From a checkpoint of a small transformer trained on Wikipedia.
Size: 8 layers, width 768, 6 heads of 128, MLP 1536 SwiGLU, vocabulary 8192, 59.8M parameters.
Architecture: RMSNorm after each block, no biases in attention or MLP, untied embeddings, normalized queries and keys.
Training: a variant of Adam for these matrices, 620M tokens, 9461 steps.
Each number is 128 + 24 x the weight over the matrix's rms, rounded and kept within 0 to 255. Layers, rows and columns count from 0. Numbers have three digits each.

# gate: layer 2 MLP gate, 1536x768, rms 0.0473, rows 599-644, columns 288-383
# up: layer 2 MLP up, 1536x768, rms 0.0475, rows 599-644, columns 288-383
# down: layer 2 MLP down (transposed), 1536x768, rms 0.0398, rows 599-644, columns 288-383
gate599:157114111146116157133144129119138141142132122146107172146080151105125176157101144112152177124148140092087151128125137144156130119119169127166093147129127151134134146143159105145177147085111131137147141109155120116125156085122160133158146105154147143096146115146150172111083125116160141135
up599:156138139138116127148147134115176119108108141140147141173119108158100120161138131121095092149144164126150118130152097123078129148144127114098122130122130161144126126151141129117102157137124103165192087131138135095110146111093170106126123114126131124158084102104153106122097125135080125136
down599:142142099118118131156128172152165149155109107102142138180154160130125140142114118112142119133145127105121110152116127127107154145162142066118112129100138160125117142102143125156148114137114149138137136086137090133099117130125141100135169152152111108135137112124144110100134140106137104101
gate600:130137129147137168106133081113124149135116144110135132132156136101122120164164130122129110163123077140100135153105097100133102111132107075136117106108126138140110165124107094135139107096126112114130148096118127098108146107136156093120179125159132103135131125149118134117144111152152038101
up600:104159165095099118149116108141168126137148154128084047114147107123163133115137124095091133102159127110100119119132130118134111112136094116160127078131160129139133133133130107117103158134095151156174131129116139171111115141113111166139139121148183126141111170100120123120149132115133128078
down600:162104117180143115114193089145156153102139118115126147131146160156112111146149152159145156127153120162148137115090145146123133104170129110123096144177112176131184129111117125137111127110134145093109104114146165147135067125084119077118133123134145120111124136148112135135134088119184146126
gate601:115095182108159140152144141143163140188118162105107142105159142117171118147147169138123161120113118137103128125162162108131120122205153163136113128130155150160094136134131104124130105144093096116132099098141124089101146127076097121130142131108116149191109117150157149142150115114133104110
up601:156078121132131120118104100119137117152167130134110083098107097140151088101176142117142138166124101094131136098113132164136140109126140152132155141097147125121150107131105113135123162148138175163149126158142149123101164157154206162139104120124135088108143124155117141131090111144119173124
down601:148120136132101095130144174137116117162152148167104117135096144112146119131165143095122113152156130140083142112118112153100144112140119171098143112120118125130169110103116174121176142121152129133132142077137158139098122138123121154163125148137123114141104115177187140123061129134086183133
gate602:135142105173115167099118116130112151122120173140097131107149118095088086145121119156111082160101089063082117125133160099099129122130154132144110118118119105152113118106098151158141176095139094178112153100129095096147122174147137151162125088106178115147153163140125109180122124155113108119
up602:131118087114141123112116142151133149139113135157143127125148081172143123115102120174132159156131115135134100153150150112162121126080134151130144163128132134125119150115150109145168165150118101095129144129168126103137130132120151136122139157112182164145130107143118100151124150098169139138
down602:130176145128100118114178098131130142102139148121126137124115157092097129095122146128151159125114139127122167138146152167124102136172129140132130098109131135124133147144112147123142121147099140113115138097147154123086112113101138124151083094122118117134158176145101142150103120145102112121
gate603:106063129150162141124135141139148139088122143149111102131170092162162127148169142141139162138117173140131104117125171088164119139139075113159146130101155106146127121152126143154127137104078159125131086153125126110119118133137089125115102136106130124140134165176137143133115123145122127147
up603:142163155119108142107130124095116112123116146126145122110120139137145084154119147121138112124150154125127165115136151167082124098109131121073158128150133134147155086063128112089130140150127122121136105135151082151124122138111141100128098106096154162141144150106127131121165094149141156154
down603:161184122133156175107110159134122096129157132170131146125140122125105150139127124179119166123118119136104127136120104152146112165134121089177114154101117138164121114120100143102118166107113157134160108149110132099079158111133096134092116156103113092092153121123140126127104094150160136103
gate604:093115147139140161128123099163107130134117129096141145122113143148115091164145127165112128197117088118141084141187131100098152129099148136098138143126160123140143101115129127114127099103146091109143155115120078133131121100117168177111087093131133096100100121111123139134130119121168124102
up604:127130139126149096178102119121117171141124125161182160109114113120089088173152180142119087166147106110154112139119152064149116137133175196103099147108157127147106130103131155119159128111124157134148153074145144100093154121112142157163148135132124143103138094142119167114096140145154101146
down604:112105112129145113122119107131131136167135091165155152147146112103142122121106121159086133126089130085159192082132105133171120135156161170104140154115115134153119148154117141146139124136133180107122089143155150168130121113156123129158115103146112138117102090118113142133091087184150170118
gate605:119134122150139122134161102140136109131141139094087125125144152139111120175138148129161146119091100103103107105173120112109114120102125097121129130132152155148073123157120156143074097148107132182124097106119119128132119112148119152124133103138142155133127125153133163094113144114114137145
up605:137156119142127139115111132093134136110127129114129116115139132105114157137153121137106116150106143142084142133132123116077123158181112118149101126101133126133144096169087147092126140136126195120129144105155082159102121121070132135073135109106091139149110083181128107111108175165147102135
down605:106134100173121158110141136077082154126134154104105111172155134083143150153135124153140104147098137149088127151122135085153096100120134110172153109147142111137156128120152168143175098169148129146144145065111113113103144101087125115130119091136098147151134128125116122171155117106127097146
gate606:112111134138093126133141132120149092116114101062122114119152162097143148138113144087103110165093151134140133147092134122111109137153086114100168125118129152098149141149123091156143166094142088100098100118090121166150080114121128095112099098140144117153111100121165129142145080115140076098
up606:151126130111131111163146123096122148072127094111125151130169159116131107162131158111129153080157118089108107105094150061118164153178119119119125137124112144146122130090118149136114135123148163166142141140119131073138171126104101115128114158123169085101123120119159142142130127116159116109
down606:114142142143135119138118139134094141118111130107135168129142124121111087076099137126114154118142154170123109106143162134117122151113134122133142169146125114152131114101149123123106195133093078140131104120127145084104160166106168134141123146101141080154157124127117132089112159143146132111
gate607:117136159101145153129119147114129116139120098125143141129172130153111086148157123113128094123088119140100139141126134121139160112140130156148105165098134132116136140134105108153143158132137135111110108185143170085117149132177151078082160146082115151069141146162164126132122121133149136107
up607:121115136146177099076115135143128098145134157107161106114097140154110140155106170069119125118171142117135105104115143153134143095109114137122108090110104147147156129114134147113102129075125113094106160138093116114142098113150118138146109140133113130155144119100121155128121077112101136133
down607:132166121142105141150158152127102165136135152114141135095122143080130115114125111121100118135134143147134117102139101141126186133089111136176124131159153161147156157112132131127132158124087168121151082126147118102117107081136160114148131148097135138116163120120080118133111102133120155187
gate608:161108149082159161121144113143130147120109102135135110116153142166133145113151137171133087142130133111165115163111125154127082108157102110120120115118129167165121129112109130144103066115191132143144136152125136157127140149188149138140101119118165157111172144147151147166138098129146118147
up608:165162171143158104115109138095119130115173131124168128144118115167090119085138109138113110171132166132159119176116077146135138127129112118100150127111124123106092117151172166116119156105161127115104109125119093144151061099150162132127073171156134133171155135115136157133168123203089162100
down608:136121149141113144139122120123172148117117162144100100149100110174149087130120131164124106110129121139143157077116090128109182138128124116117062175174142136154098138160131090148153090134107102127125104148140136131138114133085134109095125122173161092152159169138123147109113128136111102111
gate609:155174091150121141112122102106158172147132167166102122135106165121173106118138144131119127135134115159139114151130135117134149114188134154133117163127154147112103126147118101095108109161093118119156099123139119102128115111118122099162169162159157113146084149142141142139127108128099106095
up609:125156130100097136087121129128122095142131091114119152171118145126110100085173101116118171091086116148155124056158138165144130120165166132122090124155155123103102127117121116187127096138117110078074093127147125158155140119127151135139143140155136162147122133135131130113114113125181123140
down609:115083144130112106163110123168096132118123132129120121129128100105134144123121108185137132102124186157137111082145136132191103098114168164132180096108161080132124123119131117109139137113145160123120160123112107128120162132138110123145118134121117138147126089142110150157143146184170118119
gate610:126125173119135107167143146141166165137134145143133135155173170128116121109175146130107170147149184083098177139151115120068125123146110128125131130122100143095115115160145121160122105145156107145084147118141129131114133088157086149115116144109144135166160151160144104161134134148146120138
up610:099153126121117131145151128107160148145123133094118088172169115130155166125160136107167128143140107113084127085119137104114112096123122159092154136097121145131128154165149141129092145145117118135076140156143129150076177132079134124130107146118134112130121124096144118092128119114141129128
down610:122159138107117145121166127097126087124126072122123204112127146154125130172125122101157160130130146130112114164093130103118168135129169135122173159148092126125158144126109132123127095143095131121149122119132127116126137126171161111131150172161115136118122114123109118131095130114130160146
gate611:116136097148134151136113113125147119163148138124105147136130156151101103099157133095132098112112070069075124134110163193093170127144130135124156118065138163128112144144110150153155113131134118183135137154105134150089132106114130169109140176140136103179147098134127133134103125152094141104
up611:122070121119136114101152160125123128148137134124122127163165131098171162110117125091147137141125104153094145087144164180084121131137121108102150075143138123103095114136089122134125125137137074122113099113136125157128140057132156102115135151074186119130166094143148116167178134152129130104
down611:149131126157180104130112124096140119160142137150161116132144148111136142138156140120142121122120150120183134095097103097122112139124112093109113107148141121055138175147118111132118126135102135120167130133130133078177112131174134164113107196138122110133160153112141121131153124114111112139
gate612:072145120131128137133151142140108121082111179088136118118136159096137127169121168151151133105147070162104178133111136149070141133114127127122081124154157106131135172155120128149086157125119138120114156150093173146132146143152163150077149104096155118095107098105107123089174157144110105111
up612:063144193127123135087131160144137112161168148138101156127119119160141141111140149115120124092113148136094170147118094108157148182084088123145136164111153144158120162144167148126133087101145133134128103149153179119119110140077165115174124173106101135139119139106149131159168130088152102125
down612:107163126101096110112144104163132140097154109138119139102120166168120118140185123102136095081141153119137159101114141171122127115110113123065135139122127124159141121158129157137083132136091117167122111149138137153122134123119120168107119209140115136102110134161113158125208126108130123119
gate613:114147105154143125120123144093136133141131147168120116146105143124143144137156159102101139144121149130109082165135132141142134093132116106106141132120090150178111126098138152090063080091137079127132135083120120104193147129159192089141124086094127138169095139134164068140124138137110149115
up613:158124120119167127115135094119107132137156120140125128092100112143090135124154091116142138149123190113145117090147103125098154154134108132075124147150133126158123115156122099078081092124077148132102118127151119073133153117145184116131129155115119110097105127136099115105103163085167099140
down613:161083132165128109129137130125088155080127093076161162103115100127177103132155126117106141095141112126177133132163168109099118142186114118160109108132152122126129144114133123103163101127122134158123108060141082133158145111149133096137102149125116097139132129131116141138116141140108131109
gate614:128116175138110109114119151094074113132139106137121139109155145134112108144130179144166140147148151082117116125133140123129110122133148131137169162078098112111088117143102125117135197093144102124129095115129117157140108155135119125124129172121163087123094092140086099079121123121150110119
up614:152126110163107116085143137130089142116150154148119123104126106155163195162131130110127133139116138138109148142152106177128152116122138175114116147146116131129133147082128109099095135149113103120126085142184124082125107147125145128147114149113138133121146153148100140112144154104089165138
down614:107132124170156162107154120140128107137137155125133126136131124121122130086128103136148116129148160135175101139158161131135124112105101102128147114140090128137103156125090093115111129103125150158121128101126075118102115176145111113154115168160133112116153092110126128116140127135074116114
gate615:107137126076143147157151162113159155150121142085101147143138116099109103165097108135175116152151156146147113140122143129138184187096098105161165064090168121143107069109143098141105150164098173100131116088134119107129154067166102156113134098102120083136142185149117102103081057125096122147
up615:107192120173128081150156140089063098149094123118152095127133112119130113122160153154140126135152096136131146093110133144119146094104168108119148135149138150154144118137092132140100103134141121109118160122113089175116142071120119152097149156144099163117126137121119135150156181118130141107
down615:140135162105114168119142134141093152125110141125107132129114108128120176146156137115096148125163133109128130164166150147143195114158116147120132085112110140114130126113172138120143155160103181112153155129133149119206101111136121096141120125121192120142117164130133104128123141163126086153
gate616:135090128135125110073127137124149147131089121120118183168117121130140114149109152128114154122138138094147132147127118139130144089129123078141136137164119142147123132122101105102171131096091119104125130149139129096136123105134132118125132135120176137154128155096147104086071111107184124111
up616:136154154097136158150133134138154126143178136131138164155136111146115155151105116142147097109088140165102128138146135107171123203136134130133145164139118096143143122161130086153122083098110158139129119125122160103157141138096169112115164103129143094114149093138167181128113160133177085107
down616:110099122122094144129091126154112115143112096140078128121148144127139119125101099119154153122109181191137158191157137156084156138146145124110079158109163151157110145079117112093120152057136107128118130095107145129141161118154120092142144201129108080133135145127153111119113130109122098148
gate617:103078141116122128126135139115126117115130136108115135135105114112135133132152113119115124137125136155106121149125115107125149094106141146160102129103149157142115136120155057144137171117114132188122121105132173177151142127136106128106117111153139139113077138132162121117167132101095121147
up617:084151146127107112145140067124127139118161166109077109177133157094171139113134124104031119193139109144128129088104156122102088121157164141112131130170135149115085135076097128136095094109145140115105094079096145095141121138147126130107090129096133112144156141089071108142132120136137149178
down617:118107101140091106130113145100167138132158101153093133122137162136087116138143136139099126158121144121131154118166154083132138123157123137156084135152164136122107139137176142133194156104116133114128121124119146106094128128131181144129107174114078111127138120113199101118078170104138152140
gate618:128154124158121136129124093120099120140125146164091116109110147106141132164110127138137143125123110105137117154118155132146087123107177095125142102124138142113106075171136119130123112109131124095148154145110132113144108140118116095150137135167110135122129116152118117117190160158142138102
up618:155102128163154141164162164146095122132096118111102122104159111158133099156161125165123126142123150121144148128148127108115128121114109153112158066164159161140145121121153122086159162153112153142125150102103117125111160097142186122098122156120126142140092145143129107106113179125091157127
down618:135113117126127104152116137145132146103063148149148130141124155112168092104152170156135142189153126079127172143164172129110151107085152166129130136135075117181155120152127152128178110122143123102063176095178115106134158147124091110116080125115128112127121121112143159131104153137155171139
gate619:078128117129105117130144150146132135169127147138141102136158138152096148145116085169138121096104102102104120134114103099153131194139131093106136120114149159142133130142109118129117132145164131118144083149129125105125148108142126142135133086146132095136086170184139087142160115151143109124
up619:121118137175117118121155168189183076115133124130130175131144130153160114125153143113134099063164096191120095063123093107097118132115143134137133113114095139104141155156127118125150151111148137153086153115126134121103144128097104134135136094140152125122142128119154166121136125145110139207
down619:139147163132143138110150128136109148151133121077167108116177099128118169129152124136154100116135119116090099173165113117122108168137148093099171100108154130104158132128112180083134115126115123137150115101148066130171074139182129098129144167144152094149095123121107122095140143169126136141
gate620:143133099196155137073139114150097107112097143134127131105154125108139104140140088101178098114142123169094144130174131114133098113116124162136101077125119122125162129112150123095156098095127107151139156118144145109160190095173109151099094121153135150099137134097113129148100150153140133176
up620:148143104157157119125121164164095120066137125098115168103177135104130166155103122142170134138125099152088117153146189143109116174116120128121090146114115114086150125142142123151146174130131105194135152118109150144154122159129152123108184156139131126145138119119140125126143148150148176146
down620:109108158132149153099126091148148130169141113093139116089143133125121164091110113135088109136113168141133128068120093147124069169140100130137150127099093094107175135122095083102167136104136113118123116106113083112123147100127136135131153123126104159109089106091153132154130137104139135197
gate621:156078130137162098151113068108155140103141177172152092138135153148137067121106145108078115129099126091108146110125132158145126104132140130150139129152103123120138180126137128104090111105157094150110122139175116149079132096121163125167125118138104114150111082128151071122075123182132158117
up621:126140135114097129108117123114070132128132129154094167131098138097132133063134163138120108138108153133106121136118114122105158152100116128148150100129136118137153091156073144120147128126106149112133173118158112104084196114076119148116150133114118104133134122120116186140166150088139077094
down621:104116159137124101174106129091153167112149130145160134079142117094137069139144135079136161143114133125082123128119129120120115086127140093148142154120071155121105153107120153123114114111089150087151139117157107100126112145102136069127131130131133116119108131074157152095088110140104146101
gate622:120149162164169158160180091136150132141138180129149119148101168102160108172139154152154120101169170086122139163121106150118103163160141103146156157139154179103137125158140152118078125130145101140149145066115114133148150108085106160154111092140136122144105117100142127121133088147176123118
up622:107138171106106175178163154132111096174152111114104100149150117114138102123163177147116136084180060122122133145125109130154147156103156124147142115110113133102157120153117118126090146109191111167108161112079098117170107095131151137105133111095164151168164135135157123155137074114148162124
down622:178145102124111146139108171128119156173128100129144073129135098081122135131089075123112110141110105128091111113125123113126137148139127131164123079137155110135137124108151099102128116149168140160118132122119173135157100152137067156120113200103116148126136098197119126149174138114102115122
gate623:170106107149112150130109123124143114148142100165130093115096134140156124135118137179132148129134157118148171132133158128128140119140103078121125137123116115131170185166107158192103142146128117135138081129111151100131132105134104135087127151110126108119127139091179143113106124114125141076
up623:131130121151147138117144137059118178168127138112121106113119108122127146120102158100133115179116124156104140130143066167088140101127134135110141082156158154130143073086136130116109092130119099083109129135147130162148114131136122127147125097140153120155145090110109117155146142139117138136
down623:140123105084107139125158118135142133117127121119127138130103135091146119161132085101118099106161159108148111165121133138184118096176130111084133106087105117128119157138068100135141115128122088138102092102102193127125083138129156174102111147130138107092108132148162152127120122121105115114
gate624:117117095187138145162136103113121138119112140134111130149114115094144116135093164114103148144120124105116129085121124134086145149100129141100101104091124140102107087121120102124133159094095148120119136125092168145155138078154153140094139134161119133192140207128127092133111114135118099146
up624:147160110151135110164114120103110114147099090144104127147153111101146106167141140136174113138152098072137105176085124171114133129083092110136153094142121112132157107120142100149122083090108115064132098142124072090136148130125138155137115124106087132112103110131103145098107093158151128121
down624:140146150112117143120109131134111120160162079153095168119137151126126102149121119140130138131143087107133113124139151167081167103111086134125118095096128104137104167115116150124110116162141140143100101110130118142105117135106132106118135157108177113140177140134128108139122121149135140149
gate625:133150120138152119138142101143148093092144116111130104134136164162134113120103126165137126163089138126176134114122133147143101123127145155109156125106124129163146118126110119076086136078160113123139110120080092140141157133112143135124138122159095120142152135137150122102116137135148137123
up625:116141106098127134114096165113136150111120163155082169160098117094105089099138177135131160105159160151130130089123117166147107164119110120112121121152095115154094123137111159120120164121117156106132121150147136119121125125120140147139136112121128146125096108152102118143105124148096124098
down625:169101131108126131165131122124121117132115179128139131139092144093085140142151148115122112122137145128118118135125133152104109170092130106118126129150144116110152160150166156116157125110123126126115123153133139131137157132096143154124110135127165138152163111136151111086103146144089111132
gate626:109137121142120125142165096097124157123110137152147131129141192112100135157138093121150118114117122110129122137131114103111128094157129105148127158130105116121134096180144120123161082151146130142131151120141130138137139128128126098068096104079132118126134146141110143167158164146120066139
up626:157121129114153109110145125128105130104164149134128145090151086141106116109107143092114109155126094125164133153114120130115121141117118179154114127128119114131119088149146122147117128117081132113115115142101116110133093178094106118126113144155084120124116152116102147144108187150055139147
down626:145100129129120140116167195107139151134115141147121148119124177095102146118133065160130112125119124149124126085149171095136132128136118165140110166129101138138124121162126116135130109141155126090146138119108170119121117133123105148109139128103144124102100157110110142127136108095135112130
gate627:104168130120139133081139095119113124097146166094107109101143169149098106151138140114120102159094112144144121128144102142141138088109140149115150128120150142109119116158111150134108146106132126147123097151143120132130137090181138087108136072110167106133154138148092116099128114176146114105
up627:110109164128138136153147141120108119150144114155119103131118119118133100148132164191143125125137119121108103179113094137096107155167121114141152167121122151142143152135104113130137127129095089106104124134122111124091174107121152129126134109131136157111144164159151129142123113086151082090
down627:101112128134125096138116122116143133134127130134142117101122112137143149148129179134093141099167101103132133110105131113107119132115142135126130126111112161140158129150146131155117101129165118101156136095099161109129112123137159124162115054128116120099146096096157130102095107116124137130
gate628:157134133147091131108143155073209125127107137190094119094126106098061087106139131128147118123085107121123116125124130127188180153160129095144156134122127153155099128137099100152150137119117086144133126155102175164120150152124087136120093112140140136141084115108137135103102124137120116083
up628:149134117134094152119168108143137124135166146109118121119099133117128157085176112070148109112114118147088115172128120154090143122084100143128133132103117155108110136119106149109114137172099090169120106189141158146158141130085098176099114117142112124166118093146108139153126122106134164120
down628:137131137112084139133140132158124125082095074114121125106126145115150127089088138092121100096095092139099122180119103118134147124135141141100142138123122107096168153121132065120093152094121099125158108163172110164111117143094122122101100169126115141098155163134111154135112140107171141130
gate629:138111073119124168121157109106152121146084075127057121125100113070091098126141098125092124113123109133093164115117116129111127177152146124095105099068098134155115146123162102126150094120139107127155103134124170101117135087177070133138154129113145122157139146148173110157129102150105122127
up629:122119170142129128136151159098127126149133133132137162170121133121112143123116146100101092115123185137149118124157143105150165112143101141129148098155121126129135127148148177137152120130103111107105122160169158140123165109137100139063147078125178112125108132146181133109112144140102108143
down629:146129105122154156130097117179120173104114139134137173114133132139110137130168132121139121137116099113102167185131139132127134134110154128123117096099109148162189116098135126079155167126095130118181150121128111059157135150136147113138135134152141144105130133142143125173120094104148136141
gate630:135129135126167169162118125080154135096114117163129115135164160104146135138098139130094156121109092090094139132158104117106126112125166111093106111128116156141149159110144136112142121103156143099131153109110135163131132131154135134092138112122188152185101129101094113099144124151105134155
up630:120140083158067138125160132112091126111153134167103089135124138127149158135142116097105153170164160104133144118136129140117155100118178141126138093155128097160130127090142139147137113109076128129116160109115087154118112111094121126084142142126164162144160119139121095114173167128154143106
down630:133120115167125167161136172085112117104122118150111135144116108118134115112118138144091149130139087143145117111138104074141177146144150176175162117158147073122106176124095116156121139129121116088133138102107164146092087141136125123112128182158140118135116138134125102109116082153123166123
gate631:056164114112097130101124063152135110121095128145095134116099162141119146140115136115167108186135118105127101123163100150146121119109087124162157163100134168089129162133114106118124097148119147153090131111163086099126098112091144139111116098176155124133095154131116089110107135112101151108
up631:141111133130146136124107117121117122155099179097141113114135115127079183110137124148121128099129129127113139129131140138099092141137085147165122148147111126120141143154131154129079147154145147091093112113127119157156153109139178103165160148135120110077134117164161131114080154150116112145
down631:123113153162120088170131099167137123148094168078143119102093117087127133139139108078160157125124119166141154129150129133160110109133094123152148096129140093106176154107121132089129100127103146151123118111120139167115152111137123130113124243138101110089086147108087113166113101148117136102
gate632:068126163106146154120136125163112130157116165134102100132118128102153139130124083117099152164108161140134138117146091131125122175132135101090140154115110134113114122157141089108135117110159132096115117119119118097119167084142170139177141149115112100143127133122145176110087132144096102127
up632:094128164112129110110116115157118132157114138103079102156108137127164096090135145091118107119143113133103131151156153116154132149118092142126091144131123138115110132130117178128169101125107099089120090124165123134108178088106100154129178130104112108180087118158122118139104073079122109118
down632:146104147165127138148158126150119148178180094138131129143136152113156102171145137113118149144140078110131136126111130150100118141131110129098166118109101156136115136135107093155095119175130088127122134163090120118120135159109131105111097082134133137117176102132097074154095121107163112125
gate633:088131185154120066171148135142125132108125100106144161134136148092084131118090181117090153139097178115111113134108147076164160135205154153115114116134120117142132156134108126154153101153140102115118106092121138119152135103157153131125116173140140162159135094179111094153139111149080154125
up633:145143130132130102122101087149150087108145137126132157150121122101133114149170101133139131098150156126112130157154151123132113128158196078110146140138096148151101107179100108102095071144145131110138119128164111130105127120163167089113132108144140163129144112071143100143106146103132115111
down633:124162105141118129112109136146095126132129151148105147150096129144130132142144136121185163121180118126163126171103085135182096131134143176152222126132141119092125113127107131109109111121149136148111098128118092118156124110134095116105152151094063117104115105139096135088132135144160150097
gate634:115107123147129157171141102084127155097153131126121094139143157128139121168097166171112150154108130107152123119135172121138118121146068148102133126110174184117186169155118114118159107139119099151155159146088137121110144153131150140160081127106124132122089111132111145138126142173161169136
up634:134158057129081128140156119095160092108145139138130122100102146122148095108139154122113134080145169088111128137126093115133142123100122136117113100104150113089158166121125189127141101114128085144106116150135100146120116114138081172149142089119103115112156107136126122138110130115133101177
down634:141135144138146140094149087161102101136139127141140130116122114113125109113134092123125133117109116154169073107095135128136114125135164064081138135104114150152138145184136116147160103142123080145120133092122132137163126147159124113111130140116119087117111121132133127165127170137113129164
gate635:107142114122129157134122153121131137114154107156122165121133153094101122125149126114114104152117108115125159112139170155156191103161119117132147156119159151141125159121147162132126155090121136135138096139114164161113163105133088161115163171096162136141131144178136096142104109145101158144
up635:100130150127103115113147138149154127125153094103114162103114144113133128101158125088091137103131145149125152114140088093156129099177142161102103124112150126114141169119137148153165122096151131163131101130113183123091105134130120065169156127145142121109134125080140069126182118094131115160
down635:096125130147147104119128121135163107157147118150167144140140122077096166128152113123080095134103154146111147122114145090185109097164116143176087149127131123127107160115115138123128110103128154185114142094109178096136125112109167087139080107137139131133121148119113104117172119106139152159
gate636:127150126146137168125118138125174123138144146129126111111120163144158127097124158126108138123154151128121138150108092132132135089212098129127128132127122134140146136101170109106079133121184102170094128110084113140155106125146116152124105095154140103122117107096141106145103119115113124085
up636:178112170131149101098132138075134109126154171142097153139106147097071175090093105126110136101117110104115099091112108107093081137130170130101141138127162135106128124125089118157157081103074141122155120137152125137129115144132106158139116161093114124138129108168118134155114125126163106098
down636:149093113098132123118145146092115136147167153112141098145148156107090139098129133140152130148150100116135110103132132132126149098180118143138122164099119112114126127160097165133154119161128150104146124135125114145116087116140157068153152009098182126169084122099109143124117125136131109134
gate637:131135131129098132127138087116150106093105157149103165188140154142136121150130105196130150114127130111127127102154133079159099140162148088105107121096137173111150126154176144066147124111119109158154097084129106119106122078188120140095149099153159062112130104117113101074076091187149128103
up637:098124175145165124147120101094117116135139127111135121119115165095112200115152123140137129170103133129120150088136145093121164131126115179124153129167152103117134118108113123172114105122119125100119134135140104136113113140130128118119114105096134132120121139120125140164104093155164116142
down637:131115138165127119140127181117141147127176099138112103144108171127113107123114135123124140104112111146130132140131154113160210119103089169131131142110117140146100140137092098111089147137128132159135154109136093138112095118122168133158138113133114138117096148110156122107133098158158105094
gate638:109100143132135123156168140135151129097103145122162090130129165133140112148150116118143117082155143155109160141122135137134143113124093136118099141119101177142103149083169139148107142135156149153074123116099129145135124146152114086152146107144101102092114109130171142143156146109072147174
up638:117083108139149099103148128125136123075130109117133140131097143106120092134143110130106103086138154113132203120148134116161076155104094123136068120152102135102117159137115146155136091126112115122081122114167155113136116118117109141093127083103141175117133086162126111165170099159127152142
down638:101112134147165149103137158074117148145130104118156107120076124165127113127135148123088131125120130172159119108094115108167117113118144109140120149158092082107104099120133123132114121122064116127136114134113142121073095123114119103146102127106119162155142138126073125114143105155120104102
gate639:122119087129101174120132142131108140117142132113100105133136145133126103168158118088149121124085125123101121113145115078105167127144140153130101090117128130102119133102151089170155100142172122132103140101144125135139160132143132114107101124110110139126136114165121145155114090136134118166
up639:139105112086133110103115125126082097124078155137153171125164146121143112112085070170132133183125128107136075143134079146134139094112109128095149154115121108129118133156124122108118088147153096123125116134112152126143113117137152183108153142115153141106154094078135092176125132142119160123
down639:128116155123161108090117099085118141152101138134102122104176126146135115153132137157155139126142101103117099132155114121116142141145125067089118132143078145171148114136155144148103124139112138116117128133110073057162104104135135121114131086119162113135126108104157087134151131142151112123
gate640:065128115131109140139112139136190110162117109127157095120150116100100120132085105116098160174127142117164154113133161121132127119132114139160152125116122142112157115130158127114098118097110123126095113116123158094160101153113148122130133103095104159116136134122145107136136095163113145147
up640:070127143136113168111121141128105122149134141096096118092141126179170112139152111149155119167157127122119104146143180135113143159133145137107109177128125138087086123099131144146104129137145136164146132126116113103147090135161111122158129118142112164134111120123144137100122121153129146143
down640:125134124150086155122163128134092088123123106075125149125135128116063145164135157136127100126139136118142078150137127144165116107122149118114130119102122077099125129149103155103103168094111136093128135110116123112120139122158081083131144170131112122106184113121069114149126153094172130111
gate641:151138109155133127131134125143109156155143127129157091127140121143138100151128103160107132182115134131136126141143138112165137137160110149130147134138093138155152167116127132120140111113145098114107120136133173138118118100120103120133148153115075123132130113165153099089124136172109154115
up641:155131097131143179165126084093155098121139178091099150155111136120144129125127120135145162136118089115101104149101113161121093139138140140145115104127103124108109091146114122144127102119146123146142123167108110129112128091111160136143154145111088153082157105084099103091110091121092115080
down641:089117091126107127134125087139116160144127183105130073119131110115111130110140098172115118088061111128120078133102109110108121128162140100136143181119105152078139148131119141113135143116141162123116146157112118159160096145119130083104125130150160147121140134181107139108117087112114114114
gate642:121108120130157111112136132111141139125146175138147118132126138132117165158143125138101144142100138165146108090113127109118148094128078123091154139104136117104120113144113179135126146115148157118085150133126131168117132157143178126137138142152109112079085121106144115144150167139144138147
up642:128102112121135126110135148119123100149099102119144097144160097100158138111148125142129120160147124133127138116132158117147145118094113149072118119110160110107091097106117134109155108145113148143082181139126186165151109134127116166120121141126125125081152145078103157148164142111149141104
down642:139157128172106096104115116137124096129094093114096146105120100139142127133145148119106113145114110129099105176103150133114119117126123106087107089150142117154073102128130109099119096083140139127107103097103114151100115131150071110103140177103122138128140145088140138169160111122133121111
gate643:094135155081139156130156117123179109115205144180112149123143174123115110103090088145123125183119114087095141133124089137105094121172130103082071151100138157124130135129199101130098106128119077152123105135137129139158077148182089162142107120137174165138123178140147095119138160108123135126
up643:083113126125121153163189103157131108138154166096115125104122155127107104160129157126078161097130179102152175100113157113109130104147097150142151148141104133132142109107102171114130156108133112119106149129109133121114146101093123134148106120136086095165128088115113156140118151119122116124
down643:117116123122056134118134044111095137122147103137103134114108154171077127131130174140119127141100106113137151123088183099143109128106093130183166125117107129126121135153121125175148139115119093162110118085156119123179139124077121102151104157126150077100166113177102141123093175109128156116
gate644:154150140126175076152139101130089125096109136074173128142156142160067128132125131135094134166173110103082108079163114089138177123130095171147101109102140116151119171106143156143127108135111131105156102083157127111133143100175158182102127111084104087104140124090128106120149139131102114179
up644:109117114118110113121138139116098136128155131111100105141161131161136116169133152132171136164152144141122123137130120134143166163131181138148128105136118140087096091125114131135158128148122095118116135120141149104156135160154144089111120106159143112148134179148158130153126130115159113145
down644:162141123156145085088089159128096100101148121093143164151155142118133116112120145136125134099135105124135125140109155134122164128129172122147100133106153154132091159113130128141129154166129105166168085160200104107103120153180126126121135157155092145153154132096143136129119117096109120116